Part of a small language model's weights.
Size: 14 layers, width 96, 6 heads of 32 (1 for keys and values), MLP 320 tanh GELU, vocabulary 2048, 1.78M parameters.
Each number is 128 + 24 x the weight over its row's rms, rounded and kept within 0 to 255. Layers, rows and columns count from 0. Numbers have three digits each. The size before them is the row's rms in percent of the matrix's.

# layer 4 MLP down, 96x320, rms 0.175, rows 0-40, columns 0-159
085:107140148147104180111144097120146103135102084132116140131144165122104123122089090131131114099143103164160126105151155133116102148158136124159148093116135143101172137171159084168050144150140097151106139111162116116156155165091098119121100126140062156136089060152116107150099093112137107113158094115094126150130099115086153087142113129089130146066121120111120132123153208083149109110163115150097105116126118144149098148118119139184168132137125155085149142106134165124150129160093118
101:153129166083149146161125156114131116092122123111146141126134139090144141117104136135129181118100128102157159125192113131117109162142112122140129120135130157160143132160150128124157132151102167165158101171125142142170171126102143113096091131097152132127113130127145132146096109143110144109110129137067081100079159120157128164148126135130143130098148152092144126133114117101125138118169177090128136118103118147151106130113104144110166121096076126141086103093129126154141137113143136
102:133134129139121134121112096116133106110149132132153116127125098122109128121120142129112133116108117060119139161149084115125112136118093142123100123068119137130159115113071104119101150119133139107134100117101163154110160096087129133125103147139107097121136152109075119173126124111106124122095131134150141143084126173130163129136147104133096121089157122110121151134132134122117127173125142185142138095118101161071118129118115118130128172152084159137124096131158152133161111112127118
099:153153086116078122182135118092124149148134146121101150092133160112130135155156148147141124108114088077105136135147147141117129104135134120125101144100122104087117135137156141100129122129116153125086128109116093146123109084173108104132125134094156157176107170096172121116148112111116101140117141105118100112124097109125104104125147129126068104137174130103054153128137151086082145143118109145078136114093135104155088145142119133123161127147110146105163138106122113106141111148092120
114:124081127147084132135166141139102099141131100132077103138154127131166060169127128156096106150144122118114125123089120122117125127145099071151130146119105133128070126110153144098116164113181131124126146066107132101119112117082103090126153124143126124127123131122101155085118131131157090138149125133122070129110119165124134140123128132118101081134160151082182115104150134150154134110121151117083132138145136093090118108128120116142127116107138162105123092098132132131102096137106127
099:146114152137159144130140118134104109106105155124128135134143120119099116132165119127102101115174157112120115114081172127099137154115138094141114126168155088135114117121131164129121128125136110120108141136084115073154114154097098108162132182072113154168134123098166133068114099122133155117098118122127094132153098121158122146113135114109138088086097124152133128143138146106146106125130104130096117109190158110193150124111116113102159102172119148144134128119148113133126087165136144
115:145131124081150109114084173102128177170113124118137118186128126091162106134105135113102146149109143136105136080138145110138123119131127131131119178109163122098149113115114109151128077119120132134144116101118151158133121152152136143141130123117138146186111148096080120111109149102094112143047107112157198101123120143163112145143147103110072097089103138132116116106078109087105129119063154118119173112093119069128129144096135105130126141142126085099157121102121110119151113106087070
106:118190149157135154110166128114139115105168111140142143083114123131105153085148088104082120132107137115104144155119103136135161130127153113108181124104148100086168109108139123095160148117096132143102108115170117111165147138176121093120137122152189141126130128132175152131157124149151175146135138142095115131146159129079125098123133122169176155193129074150151155123150157138099102171114147134133101129153125135123120130153105097123122150120119155124101182100085127125127104180126123
090:134170138082141119133155118139117126104118127145115098157132139132156139108075106104064135139139094131124103131106128164123113133092129155148119114096132105097097130096150152119096093156127106094120128118163142112133158096129141146145147139159091094117058094169090107116160124155142156120133105147159075152096153129085100103143146143151127144215156131137142113117156131139150161186174151147087110123118157104091130081119139128104119141151139122138139160115133093128148118184179121
086:109177082133148142123107142114102136143156147142119144155163139138118169131104112155115152140151129140119079115115129163162123137145169124154100147097137151142068132127101146116166133131111115088122145116111090133138124181110171114122138121153130104075136089125176163120145134173138118117118130125151158140160108108101131114096123156143094153113146109137110093117153080115154118130132113138158083152132106150148134140143146147187095129143127163112092121151115144144138189109110156
129:129149100151189100130118135115091121091129167110098125163135138160140135122075142127134138100193141093108131098167165132099121088102150170107150140139070138160096117118101151132132107121120119125102117134121121149147150149189136139117151163174148090131117149125136204147118109122144113112072113112168121139145147134139101126084109115108110124128137105129120131148132121142146057124148145082142174119127147136125136126102095068115114123141132123115164114139116110125111152127148119
104:130107086104110120127119143140110126112127120140134139120116180168103115108148154129079149104161107195114103125106144113143136131125110077141112123145134137132095116129063111143096108134097150116045135145105152129089150141190156106129125147138143114175149118095157104105128112129110123152178105139128128106135119099143118122127115172144148125147083114169107111128154153127139124142121107095116145139151120124164113140110104101137142147088189139135153142128088134100111142029129098
106:153143127091142166097126152100131136166125116158120108111173130092139135115110121147122189132123125193126071125144057126140088099153139133152121176109141113145142157149134140136147144180180149115141138104099137137130167148112183123098133096117154129064157142146126113180105140130144137125115125156120120150126166119130110076125128102118159136120093142128179117116164101172129140103173118126114182121084130116143149080158129124120141154107084120128120075140110129126126130135169133
100:118087105128133148117144127120122082160140134150115173137131144109150099157125089120156106139112096139118097144106131152108157127140149131143114129082129104157140137113131093184029111146162095092159095104119101119126079177121125114125135116126100137096119139137119099133108122089112085084143139131085155130140130170116117109118112152115099140173100153143119138139124105124161136115114110136139102110071141140137126113116105145123115099160093127135145128122106206145119170134131136
105:127173171143185142101157104102117075118122152128133150100135094144109121123101109125166150126160137127140171127133112108121137116125119150121124130161142112149117110145113134129147121115139122148098165155137115145102123110106123118127108164160132085142118105141103099155134133110104147146143113140174120145163115106121132113115116144154116064117140104123139138096102149117156163095151117126142076113144117162108126143144120107121123136152124148102141183154112124147104192185081050
091:110109142147149142155137104143128145191121152134090140105145141146122111123095138125100104198132161061137110119130116152144162134130132107141177072129142128144155160121130116122191138132157127104133166087120100099122106115103137121147125149170102124129123065106085134158134164150152114153103144161160122138106091178118102173121094146148117081156104142131078118129111126161153163094123121162106085129121117149102136121115123129099115098117137139134105129125147081182130110111141128
087:133155131133114098145092113151132150156090141135190109172143157130145140128170144134119120150110106156146136123160126127137123102146161150077141135126116108123073144112140141159148120122183111117156133129134138165122183154109120146155129138093202128162161130137169130142123149158156141119109146121151092138118176102130111127134133129094160113123126119113134132102122106136098088130156106113107125121141174129150115136123146155141101141139144135150094138092091130116119121202107128
107:117126111146156136163137102155108141125097172159168176135111146105114127130179131131131136127098149098078142125104093108092121093132147137084129137093127138109136107140101195101134150118150122165127142148114116120134107097134120133084154091165106133134128103129111143143115126145136133143157132109105147121165099137129150133078129106125135117062114140101107124123133122159164141136128138118164079113131143102137120140094138128121124137153115129162096117190083112127130149131090152
085:108153121134088113160113149123109144136102119122122159095128102146155138097159117121137140147115166120115148128121137064130164117090191140123158164162120139117060089112131150087138133141133119150135166172173136119149160093113151125129154105136117135185116109126112146067149161158109116114132141105183109139154164107128133147132137150177120098117150138108148150106122118113129166151159156134131109141156140102161135118140117111122151124078168106137169162131134093114078147164117132
103:109192084185108121116151104132125114150128095126100099064131112154118121164130095133113171114136109116103136153143109086121162135128141176117116136108134133116133126116113119120165177130127124130146142150164122138108119094142154092115121133171082105102098088154096120162123122133160119187137143120148131144115125112161128139092122159147121102145168127109100164117149172188090122157125128112149098094126142134144145126172131130123120135113134116122142108156113111104113128131139184
079:118150125132105138092162135109114159138123115124115136096101110138109128136139154151103140117142167123127116135127165108123125166113150128103140205139144099094151138087138094121110141089108147127136162142133150131111119132180099135101116136134176123137166144105182109097131087127133121094158139105139128110138133097145119112123108183109138117151138107131128108141138139127074109138091123194140143114106133197141148153125123138151097147098103132071102110161120136143127098132143111
098:119096107106115129130111105107133132095151138124148127111134131099132103129079110134109092089154086151123165152064148120131123140102118105104111125123142109110165139145147132109100122116115104148142168128106133117124111172156137129142110092151101142175136117098131125128124112129093118150152129147067123099167118148157140124111120125093150185137160151142122149146100081119169101137092146146087127157112148162115118167176123111106122159120113102129110117121159096103109115168152144
109:124121116142169147054137125160133088139129136120113108106117111111125148122123153123160133114118175136118116154128095119118143170129134138099110176153097132182093112139138107101139144146129138110121109138140168155120207115130148125090091158082139100103140105099130115082139115176140151088167126164127130156108176109101123115112115127157098107120108109150130142131170111150092156158139134126101107112186132104016123102125187117188130100117119136120168164117128146110116167126140101
125:110135131130139122144090125115138169111189148118121142136107148059114126127153096130082127156078136096145120154118082108148127113096099137139120095103138122110149136115142150112147136125111125106110097141167116098130147145142106120118129078116080120131105100144085121154155147173156142140104126132070082172133121090098146151108167134127153149130127139111124143110132149173103123122153097116110114135105133193116139122156125128121152157131069130113114187140099138116131159161154127
107:125087139138161143105135109148144108120118085102148116160131080108138103126147155153103082138133121145124104139069133145127132159134140128112130095136126131125186093090131105147132120080091163105130111113115100108114091084116127099100118142095119130138125152135139102096116137100120166146168140111111120122122113134118127112124135140120148139124140118102121153095131106156122111109091116097119112151102136078099164116119139120053117140121114116145135108115122152099118090148120108
104:139143114132146137146123129139137130110161137129112154113114115108095103161097136131159179126135131112106122141189073141172119144118126157166177149112171121109115160097115150105093128122118118094107171148117134174108151146130106196119097122159131115107101161139109130133116112145131114131138128095109153110144158137124157108122147127128116143097103131120161124129142154109118129118162128156202198130115155137094106133070105133110162135121113124095128125111109143131130162129118132
105:130156142136149150144169148100161115153112107094162097115122109149137144112131074126132181143130139163142096127149150112136113131127120169085122139152130131190122118127181154146127110119123130146123105146208133154107159118113143140111074150147144111108123119128162125125154129100122128086193142083118073137164159120121109120153160137109147120126144142139083147126095149076146109121112134109121138115188130088144153113135129135131115077089119119132157160126138157160093120126155106
092:089153127106147138098091103119114130153175093143103157111127138162153118164093123111099115099095100125130127080157131160093117143098115147147121145114128089132125130141144124157136134146074105143055131147168133153188153119186159176130101139088125130159126143104104117167124114067135109125133127163121112166168168129090107110139088144145143081104142130124180117149115105119154171128115118119109140101112119151102106113090152131124154144154139114122148112109115176165115110126126140
114:141110116121110114138154161139133134109175138138134146144131099121141151122127141127078108139117126135168083139095134084133151145109092093115143109151125111158159149111094109162144094154100135114116109127083085090147109122132168145133151119161151146127129143125170095138146142110143129134128141110157123115119085143143121143117118153164128149135153137187117116139125089144096111112146108147124132131096137105127169081162111135107134118160123111137125089078134134147144070074137124
106:104115099159080137113148146127115123125142109131128096119124116120085137160074151139160137137145124151143118150101124127114141140120062156131159153129115115125113108119149084162106124124118123105148109094083131140163116154122116073100149125115098114145129120158081149083121123118136100138175133142116161135134131115158144187104120120124138103150189122133162107130099122168094164100145076088124121073118112117114113111115133139110119166121133117156101069131119127150124089104118103
107:133100110099188108139090138105129124145101096136130086151122132132109169163099112129141127098112128156150134130114157129125148140129142128142160107116144103103113126111121150171125106153068156136124095111114104129075081124148132137111083115066103147116115131135119137077112102139115103107126124129137170140067124142112134129152100133160138150117098132141082119089127137125124122150097142125132126121130153096115142116105149100079119134133133111131116107123137125100184074183131092
081:191145139127116146123114162150130133181155130125127122131130126133142146127195149121132129141116092118140145139112082139136137112113099107138112162166162113135132146117151139137180136126099126114153148140112105110178105138134078103112134115137187139120185167125196109198136139137153116185115148135100146108137102102136111132109117089147159129113092112121079127186141114140155127084134102123131135143136107105178107102117128138165138058135126123155132130125128127108147145090121119
096:088101156133135135157105132141127189111138136141107143147140127121131123081151114130086106128078090128149106113125102158118136137178159112128113141052160128125126104128137129144077126111163144135140150121130140091121121163158118153132138110134092157104092096074092148189135138183116149187100119123134138137105137158128121131143155076140087141136104138098157137156138101109147134136082103146146102130096121125102151173157115134076121163106111128102112131113158130138154091197104163
108:168071128114156099152124162109134151131115111110135127117118144117133137117185104130119128144136142136152150118097171104143118115153150131109129081090159166154142124147102168122146112141150139136137141162089129143151115153117156133113130141090103148136146146167106091097143136069085138108116124106141085171120134080115141099086133167131167105143134116145078129099146137141106133150195116104157110107131139136147150137097125106125118151115156120144151116184142143120115115138136131
132:157182156111130123124131116128089139123131129119127151121125100118112125112140150135131165130101142143148135115163120127115137137132131146162119166134122129128111127123155142141139149095122102130167119154166151144144158146123111123131130119154255127149164155136242162137099119153173177129154114129108139125131141144110092135146107122144150107104116120116125135149128127113137116105182119111143148141169124114170090108136129099169156141102113146116107172102121145141107138162163151
106:129152159142127159102081123182114114139159186119104084094122138135127129111067129129101128134123080105104123137150122139135148163111099144124150131213104126068151152097116115139121129129143116128171157128176146126110180097133142132132109134061125100082106108104125111106121130170131154161129122132140211114130128127117119123122091107106110099149117136104103148119137129115113142113138140138137109139099127116098139080113154142098174127154158132127116165127149145124101129141138133
089:121169107100138136133115133090122141119116097119135135129108086126146118155155124150146138108132061163085113138140147149133124133095132145126134070101141108145095135130105170131113118099068110144096097105080129108101128139128153124122142110110150143104117150120161108113093107117122074128104142119120141097113110100149116078125154187117129163133084123147130138070137106168101156166114169097147162113134110127175129123127121130092117124137141155145155116136144191095111156117121143
121:118174111138121099120133168165126112120135178097093131141159129125144141143114117128111168116106110085142125117184121094135120136138112168126155149162105132116148161132141112154091142124159127114138108152213145147125131178182086097093137076111130100128098132138108150159106115135161130131121131141097143142147141156110130115137111107127105139111129141116148111160157130114119148136124155124116168121121138171102113126121102143092110123141100109108100199150126083142136083147145165
095:135115149146135122084110123111147182141132130113128118099119109141090160101105118117082117117096136081097131160136110120130118123105113127112112108091097126120087155138140124130149146163138184103141129157165101100099083139098161164117162152097110148142133096129083151088092119145142154120123109148155068121122092167072132138149090129136158122155145119099106144147119089148136153147097145167120112114132134138135119132111113138145110149140121122121105147154142142081088115134123139
101:163127123091104135149096127117136088080093117135162160157157102099148138123065159153170130138114152118115152113140149130130107119157123131141114157135132110156167129193132136103119118140125151128151128125068103152135107133109105171109163130120138111128134170149142119081124131110111117131134154108116144098149096152121110146151151133109116115082145116144137120145088132104134155125145161152095112144124109137068131125107138115154142144119099139129120088124114100160139177136096117
104:060097125095111099127114135116149117119133122114121105187143121115136107105190138126129092149123151111139161114096115194126140106096111111140107107117118124112153112118150163149132133130103132177118107135105120097139089113161150113164154130126139151124140072113126130171143141139099147103113129098115153177105163127065140121138164101148107150121125096127112128136144146124114158153083151110142100133086125156066140137119121139162133111124106112081119101123123126121123170127113165